Each number is 128 + 32 x the weight over its row's rms, rounded and kept within 0 to 255. Layers, rows and columns count from 0. Numbers have three digits each. The size before them is the row's rms in percent of the matrix's.

# gate: layer 2 MLP gate, 1024x256, rms 0.111, rows 489-502, columns 192-255
# up: layer 2 MLP up, 1024x256, rms 0.11, rows 489-501, columns 192-255
# down: layer 2 MLP down (transposed), 1024x256, rms 0.0968, rows 489-501, columns 192-255
gate489 095:101191088116129143153115133076086099137140115107203106154135138144151133087167143181073090082157116158112152130122134161098158114142162105105143115156111137119073209109121102074110160109143113
up489 096:140138172163100173156131165167106124130114139169149150089094147141118118131135070133102098152094091123143133155132141127221133059132146113158044098142142170170109163091121110125156153169116093
down489 100:125077138088145152137087113130094129153119122044142148147164168147054161154194155152114115170096157149124118147121092163161091079102182107182161106079100108152163136144131116058159127160133150
gate490 088:102151146118092167116105167088108157169133138122127053140121141071090147125117130079116100138157124147122136212100154135145111131155071116146118161106159171140138095151160100165136119059073102
up490 091:149169125182143122130173145176142110044142136082186164165158153129139136105117129153082059125060135081101137106136109096101075066148126132115134115153114077098119194122082123139102155188123109
down490 094:144126124138107089080091157128112078123150095045109145145133155104169099069176103053121115142026131092161109159118072109124164120143180125130152135144141045129143155045132162110142165112109102
gate491 096:134074158185077134119107203115106091101106142073116086134118150118127122211054121105093074119127084132105176144113075063110145148125170091140149160134149118082108098172092138170086112154169110
up491 097:147184111080185137144162083122156142161103133173085143126117128114151114087167058141108179117104202126081137107179164186121087099126123096143157128105128099150173119123185074115190134142055140
down491 083:147127104065132189161156124110152100146154169113158147145169199169120169080128124169090161113094103094163147149209118145156114198102125140041118131144126138080138109110152147032153097074167144
gate492 104:132107120121150100148117142121128111121123114193119106141105100101076143099122099112118150146199122076135092095098084075140182114102085160166127143141103107149126141135128045089092062183094146
up492 103:131113134141166153112167165055144093125187101160086117102104082100149099112141107125168120149098156107147179088082122185131080120144132122159109127087086098172120090159138105123112157161172147
down492 104:132121083142136127136192133144132106084148106110201087113050125137162142097132089154125087125106135136137130110141132190159138140150200164144160128142150147170139114105184080169154101118139088
gate493 102:145189092175158138200106132167091190146130145169079121105121106131085147127106075093133134086099185181172074114113158157104147149109130113086168078094101090112175093165143143066164176112100125
up493 105:113143111137210036142140156116158175151133137176143073116120146122112159114128131123130106142093059175106106116160124135149121118117131081128178105096141156150114099086155108071152126073165099
down493 110:096140090179093129177086212115090129088241151156175094100126171160184114126168070136134103137136161154136183089127106076152090186162171119150135125118176081118078114096093156096109185132107130
gate494 104:131092143118059148153125122162145125135126139138181104143086106110107062114127095145150091084124188115090153122165141172147150224103133103150153101155089153100124126108116111121102081140083115
up494 111:078134140157091133166100101171146154132111129148177102150126072089071123142187163111129118103079071125141150092155117171187122118125161097102186126131104128091195112093182140143141189110111117
down494 101:058182162114081079136094164113189142168132169159178184149114087129158137136128147105126104137085119171192141080147151156107070104129199127174098157117086124092109121148192124107097121108137119
gate495 099:129122159104110087140112089137116125163180121142147139105169122108116176139108169096142150123137078121213141123107107095135078079072059152106147150165173097095165142093068144113128121154119148
up495 106:129166067075148107165172184122104078169128125179134155136096093136118129112100126132150085066123110067085138125140096096127093127173144141130101144134077127114222123160138160081138161144150137
down495 102:145147136153114140123162134108146127087154203229175107158170177128128153074117141144142070098159150092094103131126124178144165106105133164144124190091143137108122139112142118083126111114165121
gate496 105:106115133148132167120091062164195156146113107059084099223136109137149146136171120104109139061117031075141146085136129134125114129120140082157141093106171100127092095077123149129112077116117130
up496 099:103152115114103121157112162197181172127110166106157159107115112130193055142138094146113125139071063203153126145152106129113156121157102088103167113108152090107137124192135169158198118119107172
down496 105:159129173127110176126115153148186166153164146118088097168128105150169089065117126166098125200122113115147158143178119117176143125129108119086131123106071078141112129168199140152119153181098118
gate497 093:069083124089177201136134180129099136105187140122119080140175072168165137102132154195080146102133164090114052133083158170142146113121149115215112132144131137186184187143099101138134135134126135
up497 092:084102092116084171127177160168115132180075099169088175085120088177117118085155120139075109130147149096100116109039122141152135110147111155190134118091127082107067104144125097127149115112081095
down497 103:078103094119154168108192184116054109121149117151144141101154079149112136100161095169107169065121132119168121122067155163154112141124144176209136105131138082160104090130042093130161092062086116
gate498 099:179128089105134087104109103159136163133097084122120171123118130105148115139104105207120090151116132201181147114076139121149046128125129191127183116148128142139120146091103125081100142170194097
up498 104:111153122079129079116094123149172113172167120146107142079063142157118183132132137035106149126148184130087108136111136159074104133161142148154142083096131142021141169201159143115166128115096175
down498 100:066127135100159099130157102141177183134172130201141088126056180188081108131145164094118122134136165081107119206094077133124118097116131110133168134102136122113116102159132172102167091104164158
gate499 097:154116105120122159128093151154120095116142079119151083130144090095131100068149159153092105104127160065139118053172135141140139106172168183163092143107136113141110100127096154151156178108198121
up499 092:124160169130093116106161140210065140127150192199076108049135099126157086168135118107074154194109128156091079145144122122126174139154174111102147151141074102109083146150162125145155116081108124
down499 093:123141151141149107066100212185131167147116133129066142074127156124158140092140081110188089125095139164151077126179145168065171130181151122081090149110141092115139107124155151164106138103137115
gate500 100:045147115144100091117193108106162140116185117142152049144117084185111090096123099211107097126114138173137122179129154176176141136151124169123117130219157144095125158129099156107123113156102078
up500 102:184103113129136173083082053114144106108150139148126120115154115098119180169100137136039088115139153135122174105130136172087150017093121171132126099117101137124138163100092128178145088176107130
down500 099:117175119127133062086112127164150180206093106155113194117129115127115139103134103135142139155104132166151086107178213128078121079195172131171120109115144096158105138136121122120090154087166127
gate501 105:167149125208113148139128064116198135117122129116103109112144152145135110161134121194152097164174129088143120105094130096106138093130119120196083091141155140196125094100119137181137116140130109
up501 104:152060155083129153093150065113090135126117167133138172131137149096126124191086112159105208147105172136137190124183138167119124121136119082124105119090152165104100118086116117169156124162106100
down501 106:149177148098128088113058164115133161073094126202132148128117120114121165113076100091123184143115136137139127145157140127123095080134112141127193104120133154067115102115131165151124091145128113
gate502 107:085112072107106173088094105167086127180120159075070112177086110119119130108187199127084184093113126126102149148214123146093081077144099129161113142113100092181159089180151127120169192111114174